From a checkpoint of a small transformer trained on Wikipedia.
Size: 14 layers, width 256, MLP 512 ReLU.
Each number is 500 + 40 x the weight over its row's rms, rounded and kept within 0 to 999. Layers, rows and columns count from 0. Numbers have three digits each. The size before them is the row's rms in percent of the matrix's.

# layer 4 attention key, 256x256, rms 0.0521, rows 25-50, columns 128-255
105:524526474504454482557422484509432519525474461455527517582509517529538499517519481487460584480455481431494454507462630514513550501589469380507449520478486454425516491520460526467505504483492502498458476529457528492525588624513507403526475526476560512526422544467504510491454456498504495440498533534472477493444552539520531525598505567509517505527488403560516505495423565501476548461482
080:471553535531449506464512499475572466485569470463509518433472477499472445532523508451503461497594505447492470449515502508486572543465469508424640488467507544493481443489519506521527474471518470477531560441406552513477561461481598477457495487558454516466546370464516524445504544458452563540483477541497505469480505492525452460477507465592495495507465574530508503508588529470494420516473
125:529512502484407488519448515529405521479528481496497488488505485443547440522571469467525495471524486482555426506455547509456576479539491489433482545497445451480499488484511581470493518472491533459481478470472491495564536577434568432482530566484507458503550496496524523527478465484491505481559471562466449496448511549494519512584596515513509452458481466579524500472425548528522460455566
130:515558520464464452471499487451516507504524529468509547508536494478495540490575471507466543459482480470510478418478519499529521568567449451461490475463465500425567472427522398443504495477532455450474522495451456539442513611493525518431535474496499468477518524531453486539490507534466487506482452480471453451420536516569498510598470521533516495528465531539481496551428520504467504412504
125:482471493482584524476600507522494503522469493550491486496488444514477545461449512519463494518478497522461573517535422508513440483486515567522525463543557502537545472503517463523491462538490510540507500495557520510478375431556415561468482455494487534511525555552494473504512488508511510545454542452518495523554494443451495531393454423408448558515527457423509454535517404531499526555495
094:462474521523474458422556534487562519478554520543498483379492439564484556463544550494531464483595574556522531527514484497436493509416502600444560485516535526548462512482479469466528515477441501477488502421559460469525497415431514554484565507531483537455540365554470469456495516523444507509482495469511515525552467443503473480450429487560501524529502575466475460549496497519489444572514
088:574529449467544529505461509508442523530470521519538480536490508498516508463483512520491563451405491451515513502455496527515495508619463418568430474535516501453568498513475480538463458499518527543474448574528583509524539554567483510511393509480565516600403618511534501539538454518563476428522558544498466498489529498527491542502479519455495492535485424506515491519468446472478607522483
090:555428452502544501543517474456437522522472508547449429507473548514458528533487444520495456525451490491515497499489463482490415437519544523479439527501476476481486526497533495514551526506493490565447474554581484496496361537521446573504508527525476449550519610497509461539527471551535461490519481478529475465501497534430475487478468489434550499452535481441461474540533505571515519480560
120:485502456494556438449569522572504502423487452565507539456542474522520566433505516573508417487492496564489526507537449486490511511434509648489474437501551505557527504483511465483522496525451564486504557462552459547532485422560462560456535498531452526485558459550505475498596456453442438545462519508491497553578496507567469466457507473478458490497466537488504507476534422506553543507465
101:530504465489441488535423477459452568573475561467488478583531521495549507532507472477483558492454523444511406510473551502516539474559530404524470540473448470417498483503449493521482508446493495529431448553491511447552536631515488426528496530476519469529493575511498510533459483533498507482507468494504495461448516572520529507607498582492552513492516468509493501497446577502471529455525
102:509511434526466509521434475404487469517487554463485452571528518481514491530499471524472594518516488438511511491464562504461515482572513393510488537475438440437499553505500489505491517485554495520470432550498484529466522620560539453504511496505547437563469543421433458524419510552530504527499491455481496477445519518509483515533525564460586503497521454534509507530408633478456538452491
105:518463460474579488519547477532449458497448454558479484472516510542467515486423514501503529523452478517531581493549486517533431462565534503535496499557568450502516509519582429473509502591526529541473516512538506508451395467517424581492498483504471511564484576549527458498481522484504502537503563510479500454555505485455503510424465448425443529498549448482526460505571385546505541537489
103:445535540557482550479490459492536571471539477484491510475475464512490504518538520460493404491549480505471501515487480475500527505470461505443550487494467509526442447472488524467497533507524484466552521469488394453474522497464501518527569471560457519417563361461480504442558448479480476499475433492508525525518466473499484478450553487576486447493460603534510528463544487456474474478494
107:524527475427516494501463520522413504509443528471515493535562491481600512500473498518477544474467414433541549474525518476498528502552487452589424487509501443479587514515497520545457444534429530482468486518488533507557542547555483443555443482471531510596431607493523506573483453505559514444504551535500479480455565537513549523523510579478520546545493422524501524506385488486488582491487
117:495549514504397454525400403487489533507499463422515508524497549495541472507550474491479551513521536470493448447481571507478568451524525432459534528478448500461476481503475538480496521435514500534486433504434461469549582541499543424556509529506514451489500492444512522488405515459463482491536469550535525520488507564550522493559567528568559484471499456515525555521472617516505500433465
078:576481462447515499556475490539388511564454512516489432534485508485519508596513448520478524547428489459503505499491507497487462458578516482563487545550463493489503478496492497547532473491469460554471465555542551521462485498576411467485426521464513470525459641498526501547486444524511491535508493533478503475465497475437521512507491511386506527460549378455507518484523549498483583465490
127:484500483527453545539469433461477534460557500450528552543450580518507457543494521507489507500506518462488443516432528497493554500486524456440513505456428507492472477449494546440470541475492474494535458467437445480470549535505567436562524555518479415460543412462469520470504510504514482464500472488527474477509536591519492522539567544608525509508512502498530556485434582524513481470495
084:420549518519484493486529546495578518395534450486534565470521480461494473473515530508522409501626465519526503470502494480454617538458456560408578490428502512486502466482525512466501490499478514416507539407449493519507535453447603489506524505513516507453572365490517498449503533461475507508504534514486501536503501511518520484494523465572503478522471562527518506496540506491496433536464
076:447561555558446507436544501440677450480540482461493490419506523460509500487517504525509473523622478479496468500547485498460545552467511532497561539444479518550445537460443516490488514495485494460503499463477500482508553437446592487519529543476504497448492365463507520426495508504479507505498478496511540502517470536492468462508479520573483551591502559502441516528561511439464438507495
118:491527456505545461518471503479430539558450477443512483530545534466574431510544466460538501500481432450548414522453463515513547478511526494504445540445486491486482444521483511528527452502452505487425486534432558488562530528519514359478481465487497496570493511508519563523453482485541475450527533470521459528467514569532467481590533586469563483482504535505476513493480585507460487495494
126:468467495505526519560538499515433528432547482537488517480489509535480542492545500500504464452525551556486516487423540479496540458483448478431519429506542476539466517475517595475452579451540513485576470455490488614414536552429490448539510578537450430408532445514529504497486518488465584575530464472478495479534531443514470551482566472535467493438451447509521503490469499523524467511522
110:541511470470438461533490488508405514538485504441478530519468525507617486495505462486511570546491505482515478504457549509527499477557522472460441520526424517482461505476430616493533524439430485536489480473467501512571531523527556419506582544499457436530551540482493464524446466446484513510576465524506467541498520564483478479539571572519517474516527470490547573507459609548501535432505
120:450487515516462455547581459514494469475498448496454522447455507516510501486488444529519428573529491555486484512505512498499445523416529532454532516470474479574465560469492528479529607464444522504521557431536465574486481480469535489468575527449409467429630431480444452450495553479514524524526398451478475493529532523492461444473521492516471483531457519526479522483508522507548417518535
089:475485514455515482539450496524481512536452511499493484552466516505515543526521484490453484488433484480468503460481530486510438462540549453561434498540579487480521478517489540561515468484502511573436484591499524529508506632545443521541437448526580511602366565521586495555449490549588487490485492504488494460502538458482528530537498492454546504465445392486506486535460465507488607379475
103:598514427481523429503419476452447570547491537525529507547583508451548534458572489485447588492434529469470513513464568521488531512531535450492512519483466469472551528467484482430462489488472501501484361568508427498499544577516502481524515540515556440573465540536512478506513469568478444482539520506513513485481427519553458524536530575498585498576582430514528468568436579563446562503496
118:459495495512441488469494505489513516542557521434502542496476488418557513473515513454505436434522469490470469488440512511484549510473510476492489559393490493501483464437452550532477402460462506485484497516447523505475576523476517415560470509454511494473540474463452553492474473465485476470445429488531545575514506501534545531602500547511505452534429487522503505493410529464489518521506
# layer 4 attention query, 256x256, rms 0.0643, rows 26-50, columns 128-255
076:515467502516465492472360521554476507511513515424489510481470492509493517474479511509456506518528494395529455485497460548516611484480495435507524516495449461504448528471482527498505488523511522526555475571549450464524491568456574470487544517533579437487519456481513549472507520537496478442580495487514501507492477495447539585470554447450456439520518428522500516485465438450513494459548
103:533510501523466565461467497469507524551568510464502480553521566550507534535530484525498474557467539455496460520512530513539539526427567457531531455539536587547522507516464469509472518428538511562553538533457504460529510489541506503477410491523553541471462541469500475489552591532490564461511430486458399475409504526464485492484464518461513435513567477444475553558470550486480543529475
113:566506479533520501510554520500558507515454480508470441514453504541461430482510500501466499483528492552515517538548453440507453539451459467559471522458499476463530517558422518519559495500554591508508480507490512485485522463443539428618492540495502542528379519511503501571514428508557506577552522480437537518483478407545466526506538495490468476563541508452512510435528519519530403504531
111:489572533463553525441510554505473380475524546512514607424491472533464544535479541542516476511469492514537499530495441498490505504534490496494549553512502540441469562480587525504498519471497526454529522506546465439493522486514572493478531485527497502545515391453472492430482527476479440484485515489424522549509490541421514515514548412484466439542504589548453549488546513436529501504521
101:482466495461499478527580433515496523499467449480461547570440500478502417518482508468541421528476434502447480403459506447556451467505544454468501485512506480448486540530419507467515461544529505496492496441439475494501508488527529444500466489551483611490561545455501443496541497426486492527527497514566479543462490516512509527493515512508529532488522509509502496545486516453477525541552
092:440590540459548495531491527524557444451494537503534514474557485527462487490486522511483450490499412487507541542557445441428536457556445585522520456445490460536514481508473462548472516542474549433532494529515444511466480509427450513513603539483571423477467549463437484555497451531467436495473520544494506432527510488487519522477461500509537498533507498532494509463563465554500453391547
085:448449495444511520455548518505589568483518486512440573511474527507527541526535518393509489511578465466469521495567505495506419525565523496512504474505470478517532486484483464516464427545544554554548530460526467566514500433478563505496498470421490513478430501487571467462544576452505491483543490502466496499499491553489477502516505495452479474462450434570542455533454543462477498572509
101:456552480534515564466510491446554508500466495485529514480516405494481473515556510546408495521565493600449548525485479502478446465467544443512509522489477504401485453558486510492494478459530474507498524468463561478519538512554570557521484534481435527473453511461509479518516581428550424511525526491469499474521497485475508475496413489523514523468488524478536559514511489479523483530495
093:570521517399556444477556498439542553383407478461490517499399533483454475502444589465501516511508508492552501541497547432484545508560496458525473549527472489480557503543486475528516486515497530518527475553574482593442566458545506519502529444508523444510483561488493440480559476522503523490527527520502490510434507520514502476517563555444494471500554472521489516511480574522481454495492
106:520466546436560472500583544502528535510470615540501524469514455482521499432499498468497502505615551532518490505513537500456507520453442529536406517541489511425513502486472515595547557590515576482537461532547404538456604446499476526454485561470570429532488517505471527503481451519477519533513496438503579474511525518534503414553518525514502519498463495491481558426562456556489484499510
101:491410514511485440488489521499455496518518499538534555423535487508526520516494506542460487542475474565485534509532500516504423546431547557510537483558407505539487483494503544467515448502524522470446520479502490457539637544463552461530546492492454593479436472566474544558515524484481470586414548459473469453505442514477494490446480416538452478497467512542482445516488422540527452502533
118:539467476545567556538471559549485536525545501493431473569443471546520467508505452487472614475536523442535528438425511568500526511507503468471504484451500474494434543562488538547493495479566481489501514490484564511497527505578548510515402506521471567527573499487540487450445451425485437482517500479496508510513503472511550502544522485576524516510546534399514513410456431453532447637520
106:502552543533494461537463532451482520497516488556583470477490495519460484522539489612475538454447495627514520491477480495481513527458482545476534511465464516577486437586465520471501530475539502469484490559545541515466559480519461524432519532491555544507418540501378444520501457545487505583462580555459527495540498445584455500570415449496479504552540535493486561428536498572522431462434
095:497496474496452443540443493468345525459495507509438418522470495499592542546488452479484519484447529566561498557425547510467470551464586526520438509540506505520493490564539545565525528553440406521429553523469528471517541532523447456487469459533476534513564465560508568521513432592496589593452528433509461483520500486487504463503532497507553529464483473434489475523423485516467552445490
079:459474512454485548418496557508537450463477565470435585473522494498524565412463535394506512510566505472507551525569452504481482504521497516530506537499480461407515540486523507485450474521465571516548492570576411523498462479513525527490558487490464472522472476496550482450516547483512461423494478419483513475506530572438504507437541457466525504446439426567485447516467527429486510496526
116:531557452537541482596520548490491497440477481508418480464478488447518470487494554523526596471571505468555544522516481514462517500507476618464428383552443432462557544530510483563516495526515542516493484496577525547445551498500475456452485532445471491542547547537495510514524394454483431544491495500524502527548552542537537456515469592503572592470493508484529527451430567567468492467532
068:472563519518531471514470473492485468486521553503512490498508493546482502473595447528424518516491528516496510561454510529482573531464590473469519425478480514492516498551535492452580562486601492436497566470442499462506541552464487515509480476497505436481446512501434529488487501495476507532497503473526478505557541541468487570540490441544510438500552585407516586538453467525509468472503
078:487464530554483435511453490509425564584542469494526475529488515497485463490559417450529468519361506510484511478493518511525513477514499510430493450431523451536506469529496539430588503455512402510473508490402509510572528574490506547483481510518511497481526482574485522519497519492479506596509540512549442508480504551531487568528512497468539460501528520426505509521467462484488490479434
107:529624523488476522493450455457590559474537545492542528479482578510502529466483472509482513529456568540529449490480581492507500581580537533544490459478498506534542496443527416459418499505523484521552533504536503520413470494536474518461485499478526446445507501508475437484509510467500603481496463573502486546465497519472485590506444523506499480468532492496498580544495544468449509507416
102:527494424537440546450553485482500474523527544467465522541513479463537590522471485496528491520476529484520410524481469501498486513466529490515533477546530554443483551509503519482548514479545475590461446504424497458538444523525511515489494451512487566498564560449482506583477513485457499456492497443500427483471485540444524482452457459516502514469497499442545527558439481496501509550556
093:488542534445460562542524551431463522494461404543469494523494505417535537594506573521495501514453493540519507511464519477508446500459508459483481588586510499516501513494506488518527472495524465559476526587551515464515548543555508488446426507469468558546530458514496504517561522479479541528450473544454581516580482550536506490513435497452470532489427524519507475490466585513407584445501
112:493446436583372528515494475476477488524498484549484435531485512398430485574506524492526477526409513544472462454501492500539402450457438472444519486551533536477515527493495497484478538458522431532492491527488544475570476483534511510445447474522420612506457515548524518505547529465468537490443525519506503533505491535541508488519436504474525536427417520489515460532459565472424577533487
101:531535515526468521484481440475509512469512517462466502527508486541543545482490480479529492512491543567464458499491494537583518511459526465517537580491523510520504495551469503459503564581473463476510476513498522495523442422579492503497479533560496447496476509542456492484470551522532548479522524580413460444452507427436464464555505427441430477480484403515452469546470510473584502517523
092:477539486442515494493530477514526539505462499528446493503467450491548457502430525471535456445541508597530570474525463448444494527532497608567494444506516437461526531527436531569544499522530492490563551455489484544487509462487460480547510596439515478477486536465439487569508396477499487548535530548471475460458501488517532517536484553558560544461488472462535545433505475534534462494499
104:532594500473502546526482463426505483512526476470500486548506516576464557511517432522520505476442525476536456482494524526535545493519452502463503503428519515472558534507502507450568619488565449489493507497469540484506473504522572549519534563516499459539545526456505454525451494456518564432489506499449481498474527494508470535479504459527491505533533563435483560575603579458485528491480